Weights of a small transformer language model.
Size: width 64, MLP 256 squared ReLU, vocabulary 8192, 1.72M parameters.
Each number is 500 + 40 x the weight over its row's rms, rounded and kept within 0 to 999. Layers, rows and columns count from 0. Numbers have three digits each. The size before them is the row's rms in percent of the matrix's.

# layer 3 attention output, 64x96, rms 0.192, rows 0-56, columns 0-47
086:516529529496493479489528460536509488530472507487462487547495559497491505492488532537517466489511543514525537475594522580521511464434486566563488
095:476486462518512446507462459529548566473462511514570494529531477529497523472492506497502520438488571442456453495426458479525488528507537591493484
108:452503480473548494512507473558524516473486525545539479510466465491521481487476483538496480490498565536568432497486532562542522398565484432428579
101:453490506502563504483512498442486483488497499471534489541499570495482461486503491452502505508464425527491551562585574432434474529503575481487509
112:535485480506476506473506528463513515504508509515481480519502502511487483546505509498537466493515502586468421584501608454488397543416535494503477
080:550509495508538510438499527473483490552478484502480487527496500499510482515489521485436524534495501509458493529509342485459434467483532595462500
116:546501488488491463505546526459508512477476470500488474512521495504482482479502488463527534517500513564531592451467453482417512520373473609604456
085:543481527514495506567481494540520505486526460532502497511488453519487512508519482536500492480522568482490519564526480549502523545454482387425452
120:506487484476474536486494469468515489538508515456496511502466516492498513508525485521501483523524488418458457597516581539455546573479432532458480
104:478509529482561505562506496550475534512465518542570468528553437520486498502478469464499539466506528516536485409511557519579479381502550496504579
107:494525479513516469496479480534503524478525545559547511521481463562511517498446481501469502437522607468516419493506501540452478541499481508463420
104:487517473525477547459471522509514500515501515460501479478456525529476539484489518486477472516479539524471506500502437563452515463591479543557535
096:516506503534495505534524462448480486527505464517484542463481476479477514477514499540446491484480483528562616469480542554660551518455501514557470
102:518488535493488524473496546493521488513554546503490519444499512539437501506509542532503485478513554466501471506528411523408556440485674542479526
084:527489501491467508423484516472480529506486522520505523462517542537475531515518523479488443449506524546586511504492406533438531456521466498421554
089:504481490480505485552440499519489537528473495469488489476506537532506497551491490483510523511464498445515544540410505399547437440501488506558506
098:505509540491498514471513564518500453522482521513479512496518561472523493472518522521523501528500467531471399532482421542418547469512513469434537
087:512518462475475518476500512502464443525525474468535418517453580488465483505553539525503477565520516562548466484535552520489466488541442444455500
102:470507531469461500473459538515532523511519500495448484508550524521489526503474487487500471533519526559461497510458466460527548564534359554567524
095:479506525515482465497498487522475457445510558512498471505492477485506489535476506480501536466515516423559530456469547474422505464446508496508483
104:520488482524500560478514501483497504499469503500504495468515479468459531492518519514488496516492504447464447476492567503347533596476475657498464
131:544540514461468556473495535465501511553506507468432512468481558502493561480475556541545451546458489542474535421544514575449455501439549560554529
119:504470488496588450547513424533533531457467537542536481519491389501505465492467505512476543459510473470473412425481502421460413543508468493402419
096:506518511519466505508496505469494505516557479503481522463508534502469512473537464537504480483521508625494347485447525540494448488407470495476483
098:472519466520518492519510507489463522485488512526508501523472479468518518499494492524466481472469379540489608533473544526558567523536454543570551
097:496496521486492544515463486482482493555494520467509528439542513501536540480531474515509506534507471572526562575551497502483459470513475441463444
092:531491527498506478514490478526528472522508446518508540514535494479505481468463511496523513506494529542630526538553560574429480442401474545429450
095:500487488514501500504487450557484479450510464524526510511525487567476511520511554477520489499531516416494484507414500459571602469619473550528520
098:513493529478487507515535486512506508511526491519537492475521486522480525535498489546500470500496593381472498549514442438498577558508614545553526
107:504509463535483532517525497460509512450470483505503487497484525483488475523488482540526494517464465502468572425589619534588470449538549473511573
089:516498532498491489510523511490517521505504533467550510457538546465486450507513465535516492474439519553541556532536436455529483491551483533530605
091:586521522493464532505511525458512471562524485507413514482481554529473535521533495479520509485480544558528460532570486531466535469467558458506520
102:461494495517469460516519437524470488512536534495528477495508420529552491494499503487488561507466551452485428439483560591421488570519485564543482
111:517487478526553444544509441561516516441475547538527466513537362522505454491449474463483583469525593463445441491486539428543502480418426541531435
090:540512493502498505481560481508507486474522527526495528516513467521536490514458532481486520530531574517555466507531471463476406412469524556551656
100:516476488497514480493518506505473521496506554480520496506518486496503520539512537501475529524504446601450516497498498389587394568453463502483487
122:487518473466513517486525476477474530505508500496503483518489503531500497491517478520479512536532493488485587490459547493491530482566547389496491
087:474493493492456491523514517537478511492519514493496496555452502507517440550466471478545503499535463543514558495494501479463472507571407481460528
079:521464477491476526486459480499487512530525539492473481505493524524467522475521528482485485530495477443468497488555538480462484517549532461566539
106:502508498459476508532500502488479493475515477517493538520474533465482513474523544539528493511512503531559445498621569592436438557639478494506572
092:537494503496470507445504555495516478551522475463471494482496556492473520519445534472520400541517475489536508511514621558540530460462562491541446
102:482487516549517470480501491510526475522495528538537489517488450509501490513484528529508519491528506505452510433452618412478502589583520512570455
102:501503506496501487468455530505508494512475489497485520553500535528499514485534484519493444492484542437510506552582528432426612497421478457535421
121:513521481511522485519507515530513517478493544496471499535508516451520533455491489498532479474464536546507398597560430437539471492602464515445664
093:475535526527486572475522573547468521576488482495460554487520564468471517485526493533525433485462432434514446604414532420513502535497540471498469
096:508481518525488529457519501469527479495498481511486515471497473522467541505477519527505480525429501493492581522625450404537440479495572453478537
082:485518492489479499547493499485477503534511533448473528511454503498489482467451505502514501491473432490419511527544558363512452543441489465571545
081:501493526485523564528463493488497519453449486504559503546488510528493494495482500511507492492526574514591489482469486594452455421474521523532504
095:520491541507412568453473583444484481556496446509468507474483607458509510510520486575532435514454523596498468547530512526456490498496457499570550
107:500510494500553450536515447545506503453513547540519487503470439555566496489498476480486514451524531487487488444465519471428380509455579527452486
097:479519500494518466534515470513527483500505502502565483502483491501540483499450464502482501506446569494459462474600571525450542546558577505492463
113:565513433460512413560528486544516462464468492497538525508463459499536443475496471491485563482523545504589480508391432435467570481506504562477471
088:524476532521517490552500485527526477443509489537542504499478491500517556519466509510498503464493433449476536489416560548536532478501471549455489
118:485506466500517479524533460490510511467490500512496494549517474517472502471464470502503533479519422394486538465416472539443474467579533488342431
098:556499495470479525477487506493457491516540448509442489505496488518492477511500542479549493530480433509417451524536477402515498498472467496580525
094:505504494524490505455504453482458499473513494499479514489522522472533512523500526486512482502546502460462396464597446437515465442487542473504564
108:481500476541485457502510517502551518511482518525489493485491448483468516468506483512480490488483621497579476549605501608557548464515555444413477